From a checkpoint of a small transformer trained on Wikipedia: 3 heads of 64.
Each number is 128 + 24 x the weight over its row's rms, rounded and kept within 0 to 255. Layers, rows and columns count from 0. Numbers have three digits each. The size before them is the row's rms in percent of the matrix's.

# down: layer 2 MLP down (transposed), 512x128, rms 0.0557, rows 9-61, columns 0-127
# up: layer 2 MLP up, 512x128, rms 0.107, rows 10-61, columns 0-127
down9 089:114112134136144111072109169130123136101141097111118148085136132147141153166126162114097136128140180134136132115118129136125140122167143134142141125121121138135184144120130109111126121139104139153151120126146129151087115127086044186140178112089122148063113157160129111134127094142142099124165152127122161131110106106154108128075117135135136189106127154144130086117129143152111120112121
up10 113:089129138108168159140146080146084120108183153102099126132088109143114156124162134098133152089113117170117102113087151101128160140142118130112141153162117067124172090088107125155113165135132148142149104119106137114089138156150147127125135132174125120136099125163161151126146117136104130145131092141083143131136118113051142117132134118110109166113148131114135156167116136148129124138136
down10 094:133138150096124132105121121161112126128130137100100117112111170159125120120163170108088112106170128126106119161114119132110212118152152120155111156138170156108169067109099115112105161134122130133074172119098133111094117113110095106146182156118141116069124147112122145162130093165110125125123122133105146129134140127129100149151123083144111121125128141165109165111152139145141139142118
up11 096:138117126139131087105144144140152100087102106141081094126153120139137171099111123109131159111139117109099124189117147102141131170111069157155142127128152175084125126102112152114127122128130109131136114110149150133101135092130118143117180173147143099125137168117093152124093122126123141146120104079120120136142122152118140110168078158107093165161124112116135156127115163109177149163143
down11 094:109102123160112113139115139180119100103105139112135088121125126146118153137098120170138135101121118143079120182103162108135125146138079145149127101127140178095121127125113123086145124138133146121112107094155142152083138099125116150123167154141146086122093130134120156133113156141139133141151130078083085142139109120130125082171109096139116128102134141134135200150162155125180153136122
up12 081:112094170081119162127131153109119149173128111142155089142107126135141093128085117105069104091163112145128131153133162157116135140115104115112135174109128154127110096109088143113172148111172124115133091130154109150142150102107123153116134119124151138094163108154119131151153161145125112112146150094136121107146096171153138107144145102119161120124152099131108165144122140091056133119101
down12 101:113141167138080145099154130129105131139156111140107102113123130132106155152092144100110134095167142119144132063128158125106116105138109135155149104100162146167140142136096123140133131131142138059108097133077086136083156120134145113113101150118126143107124085117134163184138144128095153155188109115166123127145106137153126130136125130126155098129132078146104115133131126071106131100119
up13 082:129093107164115135130159145163106110100116139129136080146124140124150159101111090136172101144170102134124120151134104113146138110126122092133163074147124151127133131104110118140115080138108125159144106089174138112134112096112133126106156146130153083162081098152124126122134109158144122160120141099124142161120105146091143105154060093092101150130096131146117138134122137145160139141195
down13 071:136101095198110148130159152168103117088117144122128093114123120131151149115121123164162137147157136136125077154115117162134129122119123120148179067144142154138125128139090100128119114133120127166137116085198147149123133102100153143102155155114132089183072116155158128131123123151187134134126161124127125139131130135140125134152117119118130130138104114154130165128163140170165146126156
up14 099:112103148106167137081132108090128168118151114098174124167076159112089145135109083156126113139153125171125108125121106106119140140161140106109180121137157121108107123144116145127153124139139149153122101136109144077116203133139147093106124118118147134035121159146135118152150157134140116097120140157134131168101137113110121155105121145128140164136136131139128095108149132119103145128116
down14 111:093123157103162111103092153113136162133143107137180111154130144128095164174119095133123145116135134177132102077132148120177150120158132126134182173154134124130152138146109117107120153141125147108116072160127129126111178124167134088124111131133126143140137166113145137165108156094141138087147157147134110180127136088105141132132101139145117143162089142148094082107152133106121134124126
up15 097:111165137152142137132124109084112098140137152101166105114106139143115101116123152109120101128099118095170121169122112070105129102139113107083114137142139158119080145080134139125106126118132109142168081147136159105143155115115142113135123123079113087123142174134113124108121135128114149115128139141115169132126124164093113145076151150115103108139164168093117089116143144098143153185171
down15 084:151124095119150134174090137158125109166141070119134131125116140134129118106136163121079126106126132141108124123127119121080106147128119140070148114129156118097105136141116135160090122108124103188131137128105137079158161110102144092129138133082130088119093163146114118078136133127168153122130128097136138129096125119117115143106097105070158115157101099164154174161133126131152112146104
up16 114:080153117174106120119108111119153120106104166160144113137120077113117102130101134138154103145114139150135129121161130165153119135099121121131157116134183155161120122122154133107130091075161168102123107148120139143122108136155112120161176128089130145183082110098149120129132117131142138083122130138093132099130137118141069164136166167117180105131154153128110103138157142121107113100151
down16 134:141126149154152103135097159137111129117104129141158165100143142126126128115117130118140131152084136090126025131103119132162122094107132111135121123133111130117114087087134117151138111171128126155133154107128157144122122100114141159109091124173152165093121114124116098152113113130144110167122161146147088170170112159138179116125082113119110130122088104130134140124113174143137116110181
up17 090:087151143153107150141128114118140133159126114127163086161075141164108152078092099147147082134140101151121116110141142143122084131098163090156105116096147150142135097148127131161168105151156098124125137169101155100148084089143103136138139091105132072132143102143137108132121162111185084113135154098100136133155144146128109146125138122145147114118122114145155138128108150101096149110127
down17 078:098126168184110166118139116124137135141113119112139088164097130117104160131106134130129112155116129152117132138132124146129101118112183133156163112129168166113146115115110150159169101138131109097086089151153162135139108074160093115152095121081131089103091108146142098189114125132151113176164133093117171114118135174130118140106117115139150113140138127132109148104105119121112133120164
up18 150:129138123150133122133100100115150123096158159125148132145094105094133103158117113146150084148097116083111110127130154113160137165090122127145134096143160123196124145090134158153160103161124156134123114126140154130131124126152143153151157134098148116123110089091128101117135088143155123107104105086090117109145196106113142133140135157134124114112131101130091077089153128149130130124196
down18 180:153115113138137166115125086130123091090108117136148120149173099141132118125116126106165098149138100138128130121113191141143148148079136106102132076116144127136105122120130096132129144126147126145145097134168186153151141097118145155133112094112096124123158150117100118088160158120166118079122124099105111108165176121128159102088108175173153130119160133122147127108136133105116184124134
up19 116:148129148146085138116131112114119143142169180158117118107079129147120120133084104131169106163145129136173138122136160111115102150132087152150145112143114120127124131082162155160125106128129124162135113120131152147089130113123116146170145179105139120180090131119096150111090094098138141123143111125157141166138135117159155125097126163088136097132126124161075094118135071117134120128168
down19 128:124088118136152122116102127139133127093094110090153162162131124126123136137178130139083109118138128114103098127115096133155122097148203124118125163137123169134142133160152103128132087126149141076148126143134105114168126141140153099100109104111103171096148169161142093147154163104118120114116149116110090115149100142109112133112122132175133190119141123100165177131111160153130141124152
up20 101:129129172139138123121121089164150156118124123104127101138122142145106141172111147149132118164132093099160142169143087109112097161135137107099112154140106128127100098157141133158135093151117144110161051121128116109133144120136116172152147140112135118118096142145137104110134117110102126107130090125188129112123135129117129125120139145083073117105156135120068125071126076131096161090133
down20 097:139113072061129128103113104124121167116108099134158154169146102117123157147130134132131142123147117171093177106138108083110125107178144141121167113124083137079118167137146147121107120094129103139126134094157114085155143143160135085151083113114117092111131141166132126131135159102141147124131094110143095121136109120112144113137097165101108144144165138149174105118142144125095141147135
up21 080:132127164098110146097146142106137155135131147142166168153096165108128088120105107133094113116110111164124154120127135120131112133134122112080170162086185114122118097113145116126094144110109139150110112153109161109126137123155124130106116129112075126109128166112135119116116171136154078135137152139126134103149102154134161186109168145085163115114164097136151121090108152083102102162122
down21 086:124140141140083144080169138145125173111135139139160125126108150078103185175109113092125116137098142152124151079107168115188125112146126129109145146088160104110145136138131118149095154115139119127125112145101150113123102130143118121116086128119094109147090143111148140132121157118148087146183141118099151122125149110122153162095134151100147090130137095164166113111135104107143082116143
up22 081:088105153163119155149092111167132094138125131113168102187110119110154143154089133153140070104140092168138081145145158144116086161120160076149135088138128113114106112115102139139143127139148155134138109097150137140125147145153115123132149151116122105135115097130131125116135116109178140123136144075125192108132125160132166126154149123149167132097121156132112163126122148117085119147149
down22 068:133102119166124164130091125140129087103144127092128108162116100132149143158108156173145094145152114121119095135120127119100091130130151097133143067119142098090121139116080128139093130139169151179121083101156117129125154134177127131123176160126120078117103099134148091121124112114173125159124147099100170083112153162132129134145138125141164108131125139112112165091149135149108119137122
up23 109:163150147069146117101092145121129162131146117113101105158154100117135109111143148164104130094058119148133145137124096157149168131122078161109152162108118140132108121131140170126150097135125104122171112132151137108100139151126115132074138167138152090138096099131134162155160127144154135112131107166134135096163117119129111118137143154139093144141101113101067111112109126174121100144133
down23 120:109141127170118151136167129154126145130115158119162140117116151140138138139150121104127126149152142084130107143128164089098086132151167083165111133158135121138155158147131120136103153129143142147080134138117122133135119073154135119192101102115100198173153176164147119097109121131113134152122135122129113156088141149143146105155122116136154109114133167159184154121146130082136133139104
up24 113:135121149165117143145124095107177140110096146118129097165109102101111100123109124148144113110151115062122090154121149128143083159053177088102106112157150118158107134125152158125143134147154080123128091128157140130119152154125144153092161120133120120116154106083109142121189127133141129097138089115161150125145131100141133164113131163106119134100119120151102100100139151129144121135124
down24 117:148110135104099133138155078147140115099119108175109098164143111115123109102107130106162122049107139151104159118144159162147138128156130121124129094178131151110116137141147151107148148075153167120123122111157146135137109128144131150135144123111124111132154127112121150120183144159178139077136095108171142168129163115153081128088178130111126132094115121128156139107123116121109135161134
up25 093:127154108141124162125128107132123123108144104106175149142085120129143146112126118166150098107098120125127111142141145147138113149128113096105133164102131166139132139071146140102155132062142162118120117153144102096107114118142083111116120141128117164127142120135121111098182136123157105155121114144157175142187111138082159104132179142118138101148114145106128137131054154083095141129103
down25 097:108137117138116142074115110126169128133171114103160141138101118113087133128091150160173137138065173095147140100088134156140150133140089146141140134100102128150137128090130159118173138082136149127153114129147097133099129111126096128130089144075148117114153098137143157154153145110168115178165135138160107134175169136131127132119135150127137149129117167140107085115096146125109124137117
up26 116:113123111139145157181143109127154148131131101107150159100090153145107151147131081104124112116140097129123105123150130105106090130118125117113128142140126162144111132065109154099080114120123164199094104134075111138139152119100144159149097123110129139184144128105156137168140141105087131098152112134170125171157090090110098139092125160120120123136138128147150112113125148131117109146159
down26 087:123156136145164133127094079134122148120125146092110108109109134123152107121119134123118171127083123110072091102115117124132135088090136108115136126117119144111090117125109098069132130115119132182097129113102107090138148121095123191166153112122110106099170117083131120143133136136100140149159115083148130154127107118130164129151125161150083135141152131117087149121143161120089080160108
up27 091:160099113099114124096123146144118118092116110102140101164114117117123141095160103165149139108126118121091118156109114156154117143118116094155128086109109182141128106102132104131132127130127116127168100139164161115144108157161129099101139173141138121143116106120147126149186120163127148152091145118135145114155081103076165149173182106156111135120112110098136106140076172134112157118132
down27 070:161128103107125115103107153141147110097127124099136142174111082132119141121138128183158138100122121108097085162111104152136113134134136086156132091125133190124145086129129105151142155136141151149156094137171169128127128165172148095095116160124149125147118089115137139157177155157122143150097154134152125127142103109088174140146165100165113133098118136118152109146103158135133161120136
up28 109:111106140068126128145146145123107114145135093133090116109144145086134130127123105102137185117076146160138165164129135156092099159135155123128096128097137132112179114152099103158109169185148131097103128107124108126110121177152137099154151121160104135142146117151118144103104168121154088140147160158170134146126094134127159098157141107120100146160140131144135111158133126155104144120100
down28 092:105122137119132123103158168165135115144156146066087127142107134093102136155164117141125143135097144115102116190135113154111080153131151129123113151145082129145153114115143096144120160144142117098161098129140156117112106179156089152147145137120092125117122120087113135179108173126110128156135160122130108123179110153116132106166133106132124138158111116115115070126132104118133084092142
up29 106:122125123135100115133146117130100115133114093109122147110139122132102113166164166102142143132040164157149122166152147165117121089142115127122135142115114151140102128141122128131123159115139134098103127126113094112128098145093094150141152092161145144148111144158212169119082106125106110157113183163112163121105082103121133122121143096124110114145150142139150126140131096113140142160092
down29 089:112107091103105178082122117120128141151096108158127151173182129126088132086146123139170188139099117114088113148145131100148137142170083153152169086135108169115120144121149154151123133120117148089106086108159138146081123128140122121130115135151117096120099118170127138109089159136138152128123128120091160142163129138144138098129115170148172148115146111136139116117123128124113144153158
up30 077:080106135170113142151124136175138150119096141154183086160105122125130149125122137081125090128156107146165097136122157138161136146118119065120149120122109163129149137149107126145157122096134088115148131107148146146110125158089154147104137076123115103139163147086106118144130145114148159112165139125136154119168110105101106099168150138094110103147158119113102082126094148133128140105149
down30 075:094142139134112117090175109125133078124148113173118148166116131145122123116115127113113099107133125124157114138145109139119133112120165105164149145127117129091158135139101143134164099154117145173132181154134120169167114124150144141108152090138170154095146134113083145120083172095162140101128097097149098134113160090112120168118129137160119108127134172091120140108155131082140154141169
up31 116:142136153122173116165150149111113141138142134107135160092108084134132127104064152128183150132153113156131137166109092102105155094160134191144143144155098111074079148118116148129159149133157108154148138076140200134128129136097145131104086123134113132136151166151121104120135148132125114128103148146120153086132139102114138139122110127127098142123147127148121153093165122099131120137128
down31 126:143131127120146121098096102153118147147132139147120135168145145110111087131133158117108119128138093078155130103124151137138148141111159146103191111108106128108141099127157105130115133153098141157143114141110128084128144116125109117160123129052189147084118100124173133197171121110114171142130147139148109165114125158135148150158140145144093125105109100107080147101129152145136123115125
up32 071:112089170128117137153119148174169135102106119150147109110121115131118103122089118126150108127155156178123122193155190153132108135131099120137102126134132129118127118128122107162161149110165116156096100144127129149097121147089159127162109124109136181132109134137141117140098110132110089144133127107119117151138063133148133108118164155139121181081136181133134133129114103108073135142146
down32 091:114128123103114128092140156126146091112127137159112130146153113117039119174114136081127164144137135129172139141134098118113174071116125130163100117084150109146141105127148137097142096115141122126122116145103124147122121153082161097117080122141137165174118119116151137156126111129092157139175112160103105129102109146131117118121097164173108124122112168104111123130105135124127086115149
up33 118:177118153128158150134131155167151098123134123169103109141147102181116143119151111085100135131121161140112130165126097113102137106130078136137128119156115132098113098115138154120106158115114144111131099083156158113130119101140135151122150153102150127117132137164127147140178136148112114103149114133119108144128118140109134111080101077142096151139149119113185193113107098064165155138136
down33 098:155117170153110121161132140132139132136132100141132077130156112146134150119141113137151129146151142142113083097127106151151123134123129137110125112150162175117116110131123145121064108120075184127102100117151141136103147085124119125071190167085187142139133127120129136140158148149100084083138120108088079107133168130119137119117111102157122118133116138137142160138107147117162140131157
up34 094:134106090152108157166163148110171136146110105117127107135188117103107142112142154116099129097144139158084115153108105131130129102153105166118118181113189098160124098136123103139127110164143066129110148152154171112120100105124137144127112169094123111092138114158156097122129127108116071116091152143134119115147132109123107161129122098079120120123131094112149134147145164117120137133112
down34 078:153108103148140153161123154163158143153118122156150118112157143117115116146173112157102082139158153137174084120124140130143124108139164121107161116143100124110119154116117139132106161171119084149128173158121108095158173076166135127130169149132148134152144158127108087101129164123149154103146134134152138154180168130129140116125171143105109140135116158101149159144136149149075120134121
up35 098:106090149134128153125083137144123150120127144109136079132131103151130152093124055120136106151137145136102124115137127119115134153118106143121118118185144144151157123128130138125133106159100146152162103140130183150146125151131154117117092152123138093118127106139112090127185096155111137115117130121131146149159111137086146148099126077111116136069077136100163108121108162134122143178187
down35 088:152079109118163185098134147154150129132149121114112118130118085146126157094139118135174140169115131110077082132118124141106129105121095160121151088170146145174137138136143121163111139126125164132144124123143168124162148148132149114097182168101142117109123090119108089123143098124129149151121147157142158125114135151125161150132160118148132113084097155152154123117112183119098154147159
up36 098:131110098143082189126142122133139140129144158105148122138126152145134095139112118129154135158143116133108095105149127144135131123151122204119122170108152131152125132114102098106071136156161123084134093137092117127096117107094103108158183132103133144164108113117146102132114171102104116118129155080141132150172132129155154125135113131122129102074105164127070127132151125126170150133112
down36 095:125149111122179094145140114101150128100099093146131122107095148152144100106169134152132152105105145090111161155156093100126109161117100111110139126123123127125159147149099169122131150097165104139125126137156137127142147114131145118080121134130153152111125108097141146086129094143132132160142092094127072086071118118061103112124110120141152136123108105090113145120146093131108138187110
up37 101:112080124184123135140116152171152136151120123097141144134132138096149126126122138133149114098155160087122067120128136143137117092129181120128172060142135137116127111133139142109152130103106129071124132110185142127089116139150151099112143156109155142121124125098115140155162117117118134136170176160117133154138122142085138103120165094097127121155137153116148088154113171136120157132158
down37 114:132126108157101133115207119124115108151152103152110150131115175152153135116119156148141123144117129136160151138138136115158151131113170134105167138150094132096133125107119118128125096129147141115135174132138124158160143083130156157116118101104147159107111140117153131131153164126177129116066072127118132133099130083128155148124107156141129131128079147111091137133157192160149079129141
up38 125:106154169154139140141121127147148076135120163126137114122097111156177095125129131150099119159133080111149133152126124130116074156125134117112162130177141158130115145104151180123140113131089158115128087138120128145119170123148123141121142161104111140115130065135106077102140095098115175121141133119129145112133129129134130127127185143139105106110149172124057110082150134146104132136139
down38 153:132112107091193120119109100134132104123101136160131129117149064119152124144134123116098097151143122127127168126137135112089094129130107104139120122159145136119108133122108126132114122080199136113122116110125098107145133109140144135123114083130094117156147146180121113085107149108120152137129140111115060116143130135086128147091126150125134168163137188163148070145164131129112144159116
up39 094:140099130149118134149137149089161096119142130119131133144115146126117098106093130158112116169177082084097133120139158104134185083091078115109139133131161178132127130100141147114130139078115121165167098135118121133143149139142153158125142102112133107164130136097091111132115139168111150121095116114131150125169134108120110155101107123144151153158126130157155154156178152067144126137114
down39 082:089125167156117142122136136095154122116171136132118107102120164121142106131086130123127099148134087105084129127127180145159182121082111136135140095121150161112140112102124159081135145120104152115156124104107143172155146131125163121105114111132103110169131121071115123142075129161145110106098148115104141146101165085159136141139101119173129168129122127147107174127145159103141111131111
up40 104:139160151136126147173110108149177114129095117105134122157072126114136136109128154134136118112111161161172141130081124127128103188109156149132117131093156131131116107105148123182117123143102168160127089104117099098136129121119118118120117135111151110126156085130133152120121127144126126162132130102098109132121108150102086129184064060140129107149142086158175126158141123134122139134143
down40 124:154144144166135131156119095150135148116090119120127129114092108116134127102150127142144120126123188140113141118129123131146119175085146149139136128075168116141123156121109117143082143185120178144130078127083120117151147121118105145139149127133129121145131108146136161182102115150116099183143153116132129138134140162132106105171090088132089109153137124169157130123134082158190140146129
up41 094:100116122140110109116108099118139079102125127140157138165124120150136135088133094118107142147094154126107108123160132184147127124104085109152143136115188109135153148133172059136178140125140146091150160134104090149127096112081134113137154135131134190123116140112129134138142144098162115082074128102135125136163124146114132102104129154138147124153089115152127092161139131130092133128140
down41 115:109121136153116100142158118140158110131110123116170142125119173139142141145138127096136157112163121101131091142114116129131158098110095148157131134123065141101124104103198112149131118142111118173107145120163090169138147114092103141105094162159158169116150101122117109170131096119105137152176167123128099111115094170145161096125141144129119127110141168109080118153129154146148144143140
up42 079:123069127142125116101123096119107147146112108094129100146094142141113144124091131145117091120162140157133097140154189111074135149137124119133140101134151125095154106122118154106129156127135104183133111143151099083135125132113137127112177094084102075164155169164097101090136131148117178120099147140142125099118119154121126108139143102140152165115098149102156120127123168126128089125124
down42 082:117086126096108143133129160162116137154144136105161119171089123164152131114109132141157112145182113151121115172120173114116122156151141143141127090128155146096198166123125122121131141117159112174126122138155136114116140132111126142077117114120122072190144159138099119115131163150163117150155117171116145151129140143144127140144125092129167159120115147091193131117116131159132127124127
up43 089:106140101111123132130165120179118077123101088078139107147156137157130151118090117156157115098113098133160136153117164126084117146104147118117103138097137125141158113099110121148110113122104115179118122128096111098099084116096143105137140137137124120144133169121151118121097119155092172129126152140108173185139120177112127134133081112111158173094119128176134160144134122128150116129155
down43 089:099115113106059139120122150147097126099097103084146071138107105158126123118086076152139144117100119101147127160121156153108090116110168098129128109118161100094160113144092108100108147096129139162113108102119102106087120089110150125116127135122127126123130167105123109093097135132129154098155147109120127168144118151125106192126111139114155080136116118140179154131145136139136139117129
up44 093:150112111136110113177137131111136138136110133151116088180153119131124109130180130176125103121127133123158100138145139111132104166162160102124103082113123120101135151129190155113108127137168115146084114106140137133090121120111109185131153170101120139117114123139127116148115088153106125141112157104158134174137117096096108144132113110151094136134118149144127142134142124058111145074178
down44 100:123136173096117124110139153111134122165161132131179155119162166108129095141124121171143100120140158116143126163139155162132139157141143131136089153156122117153106119156113080111165137125119160151163154127145129153156155140141144120135148107150103092121136169099104164112132198146193131132120130103118119113165135077123091087107147169119115129139125112152147139173138121155122106150143
up45 105:136145129146181119150119133143149136117095119098117092135099118154131129147136149148123130140169083099120114172151093110077106139135134149090147119126115112123095117106139145123141096160176168131132105132152133121128181100150104153121123144085125076137115125128125074137156088142090160124136097134120173088144099134093155124104157118098145128116142155096124114089148142097158172126139
down45 099:142136110117142117165160161144139104132113140139156121116157177121148096161108157118104136172132106118116154144134108128067097141158143125112164146158089134083113119105095116138102120107093154170150151122113107073148146126147109092158139112104127066120111146163121079090116106111165142134148134122137136129106100161095149122113109149116110092175121106149121119140117120111137140169159
up46 091:144172115112118137094124145134095100136107124112095132105172098147110160122086133115097132102098146150127117113083153104078121120087101140120109120096109125137139102118123130125140182097167142164117118084137141151114095130140129140101109140132133169137105080141147126153145120153101119136092192143105149146145123160098145129141100105139126144149170145127164113159138121082094121175095
down46 086:129139090101116140095119116170117163147109146099110095172099131123117124110124126112129122102122115082122136142162131145152132116132171095188146124162153129131137116156086123112104131108149127123119111117150154097120141090150108154175128155127079120207124142134100134108137098157136152158136141100131093107095137189132131123130121177149094129135104162139100095106160110132109133158138
up47 093:148107120091128179156130138132103160135145063123107135101087129161134150126117116134157117111151115164102123107125165115103167137146126130132128154091136092163105116102119157143170168139161100164099121101104141126123139116089121109099112139174091120165078144145142098155113119130132096141107147152119162127140113122130149191106144147124135134154137157097168128110122123095101146162096
down47 111:149153108150106141091117089136102106117115106144122147129100109102127164097145122117131106117109106133134152096155151121182151113162110136150157123129125102127156066132111179127161134118141077101115122122095161142088102136143096129153114091134121184159092125120110139141120068139126107142153147122121164161115166157130137159120144183151156116130110140128098094097145093146119116142111
up48 095:145111120112104097125121110157148134127100109141131155122153109081140118113118133119091156101125194149120132159156150133140127165170095176123118105134173152064128116149116123132136145122116096150120130111190149107139121127117085144154143150063124090099133139158141104146067120109141096122142158124155103077113123123128131129112184103125133144163116112109140141130164137143115114124117
down48 089:148101145131105133160135134147129126111124141136139151150140112092157125125111134112135117088154156112130124149136152173117147150163109170123106110130160162090139145118123116166141139117085120148130146131165127110126159133135128148144103170131112105176143181122139099100107169155179108112146117144151138081144142151133142112123204081133126148185105162135143166123178161138149109153120
up49 081:137101108138152168160118137133141148164100081156115095121127141153134097116107121130108088149145103104135161175175173163104149131130153103140142144122094124142168110091100125104130152108127150150184146125107151134128148134122147125126164125092092130123146105125141132094123153110140122098087152103109130109130113146101129141127094116166107149131159151139138116124175169107060129156084
down49 123:129173108162153141125102101133131078162124106133107116087183124122154095167120145121101120150146122107145142087134146155095169134136112142136084136129148118117173149116136109147111128135131121155186119095124140147113143098108135145140100151159095139140146084097160130156151092085129141106085145140121170106103112115117094160122131118161153118153144106138123095119137152083157110134084
up50 101:132191154148182173119116096138137098144145134113139125120132119122175100086112159123120099110181097118143132155132109102125104161158140102077169118160139149146114117085120162134110118085138140136181094138117119136125152152131111138108114129134122082107165103127129115103136126120161137117078152146150181118122132147087134168116151134127151119125119143108136117141157141136098184128128
down50 092:156152121125186174154080079160124129151146113111160143120146124105175109123131150142108096129152123163143181123105109117094100139154109114119155116177150149139130167128102170143121130118154137137184117106149106116117152146143100110133114114161127107127187113125136135117151154102161137135072165128135135145094139143108131176142122122120160099134119133134179106140158116156127139150119
up51 087:120126097104153126142102139156099113185102105124150090145119138132088146151104126128181120141115124136139128181100151134118095126114101123112142096128177162152082141130149108052192095162109107147131093156151135091126128119126143122123169146112117119146143128130122100134139147156150104129121143093121110121139147105118109142121149133097099084153165137147158155127092093153104130141155
down51 075:108105122101144118111120156174104101158138084112163108188100105125075132133116157115128131147117125107107081180114126160124126136109117119134150103128138156134080099113138093071154109170106099163146129120143145104104128129164137108142163122097108106148108123135139114122115144156129126113141141081115097157107128109127113139140151083117136076143145127134157127137078077113125170147121
up52 106:128157142113188143132113090154135139172125101142158126129147118102143113090101112156114120116131109129181180156174157118106145110095108081094113150140126166190100082106113136115136130107149140110123098149083119132140154139122140122124146126080102126124141115141136099145133137132105141095067149113155167123101106123133105168136147108137144151145108154130111122110161129114088144150096
down52 134:102204131168150147132097097120120092159134134142145146146142156087143085152125130145077113144175099142165167083144155113104138107132105131121115158137134160200112132122126139157156130139122119108135133131108122129141159118137155128138091138126099131115168102120145130168174145114133107081109138133165150113095108100135082163114111130153164136147122107154140108128127153136106132134102
up53 079:100122138151135150125142126136121095116132097108112124136142092100158152156135147122132125127079111186144112162141116119090141158192081127090129119127130082097094109112141112147130164092123136139091106107125108124100127175112120131142163163118119103123118146102131120116090129118123187125145144120126150105113105135129167133149139046112130167150154093141126135133100114168137167154145
down53 072:143113125165109133181101146135143117123132092088123104117150086117141105126118187130148140111119148143102091125108147129084146146166117145140155118100134109087103137123116107139150133107100192139083122079143143127118136158130086156130165150075117103108096127125146113147120101167152163143154106100113134085098144151153136126184095103105117159108153119142111144122132126124129152150149
up54 091:143161111140118141142143150088106102158136087137158150155130107158158109096100100134136152116146068132104147149128106143108137144098160128113144130139105110129114140126094143121154115143122151129194137123123170106085144110125137115150134119161116089133163128129064176165133128150089159112130116133119116120182101120106145087123101100122103105120166121086140115165104119123149109072127
down54 078:137136133156094153091125161126099105127132095129162114144132109138150080129140136182152142112106108088111114121116111151135155143167184110113184153120119147128151134097104161124133129126152174143146171110150129134117158089134122186139136146093133146157134133120089201153091126091085143135139121110113073148136137136131152102108127135116133114131134090099106100126121143119117132106097
up55 081:089116117134093174121156120134157137084131136137168096126082144123122122138115094119146123160168114168132121170122154121156114126130132132145097082096130117070142118095134145168117113145155116142108106117178137105114091126129156113169157093132157137094130108103094115141149105106116128123142125098131151166113104090141161145111149188117118144176127157135142101131149135105145155087099
down55 095:149134130105137127105126123127145143094138127139163088124126150082085127152138110086109111098133108115113156115093127132150172125132134129117169185129111101095183132171124140131143140142163141113117107159147130129148167135090151120152143133097081126136126104133098140149132118148106170143134090150108064127114107138138145121172090164179139143131093170091094107135109108134107095139135
up56 115:106094184141143144116106111107113167106146199118120106127163121128137125099098100113156138151150159156121145146124100154116170086151138108125125101146141104159112134128101134130127125135154107107150152118143106130124113116116124128170140066086106096119124118117152125178136129108145073140117136108148176145105144105129143089138105178096159090126140168118089126104159129122100139098120
down56 121:150127096071112104116113152167168126108128109127137171145099171135128120114163157155093082106105126141116115135137130121137123155102130127140132128121064153057149143136131110120133131098121162128105094163122129104142118116147154141099087154106167191125112146120140142129112142154111162132144102157132065134136101155092133121138136100169162114121124117139135116147094163161125109143133
up57 090:089124113084109101115194130075081133146152132109133089123118134102096137085129110107172168176120149146144103142138132090084119127163097150176113129135152127121102122117088138145153146113138137093123111108129132137129088114156138066148126115128147090139131147125105150155122156104172093131093134145133147155124122140112138128123140163123157148139149103147169106153126147148145117133087
down57 080:111109129111128127107126117156124149127111143145162122145127092115100105115147126174135161151110137131135144137136148160107136114159156076133141139131120151142165129114116123123159140093129187140124125111150156123147170107090112157172147121148116113154145140132134107154171157143144161165192121183125121111161126153107118088152157143141138155159099134116064146159140092159103092084143
up58 084:087107154131151109195118111152118121140122090139088099100090153117113119126118099167152163131135101131161142132136126120117133124132126138177078117102124108161151091133092140133138148110134133097115097115094124127097124157138147138171138097154137139131113067160138129134122097142125126123087146094135150100137157100125162090183137144081158129119138128089156118142084141153132151133168
down58 092:147139099132105143140103105127100153091095137106093118118166139120133097107129105133115173163125106088107129140170081159151116136188121133142143123071137108137112118118143116158118159096130101126121140133154103124128176139099133175180164102093112150084107163142102146138122128140119148119157092156137071131130120167125129140133132202145112137124106125105113131128108135127141115096115
up59 105:182103136158124127112131123067139106094147114142115125171200106104142119132136109108150116146174121163103104109121151153185095154118130091120136135135155112157133127141092126125121119163173152153117081154125090152156139139145128129165134146144162145150140103131157130099141168108135085121067129134123135126117121103109098118140088129133102154103154103116097157124139151118103140140115
down59 097:135091147124139144138127105154124096179146087112127149105148145126179094164138116161124122108127107132159148080141105144113132097150126145098148113127105138141120167123133145138096169118118125147095136113116151126133123106150141152104153144099148175095154125140100174152116166138134192150181141164153076147132102126137133086110168126090109125152153122164164103143152109156118138128127
up60 100:130106136140141170138091125196131096152081165097131132135153139137134112176140120171135102093101131137091125193105132161131131144127121141110139141134125151121123122102145094115131128157155115142103163110154125131125150106096102117134085147084105191131105096128107085130094115136089120147131115113110157094092120110117128117125170132116128148128141159139135122108178102123088172132119
down60 091:087129130147073171070145120115139110118112143129118156188127130127122175124171118152111193112118125128130124124193155112087120126178115119131160118130156099114139165105133116102138123124121162170163096116085151113107119133126149150136142136109094130080143147099098094155117135124131142108116091135102119158159161144130106082121121169134141149130105128155141122137128107150124133146140
up61 104:129104131120159146135100098111126180155166154106148135128149134101136091090106113126158096148146119176089119098115118155095130124113123113089078172112116096145112132139113141123115187113167122134122112133095130119150124129112145122136138097089132138153130125098121112174150160151121108158136112125109144113174092162102137115084148166109139124107137181144090180106141145118160147113146
down61 100:114076145115101132143132175148116154135136164125136165133143156165140095144161158107149086112114130108154160171121148112114108154164153114157140111163137161090139130162120124129122101129090153141100107154158123138087098089113119099101126169143164133102129145144162140122119115163133140094149097111152094102057095133130140150165087104151138140147126137126133102140147141143125160122104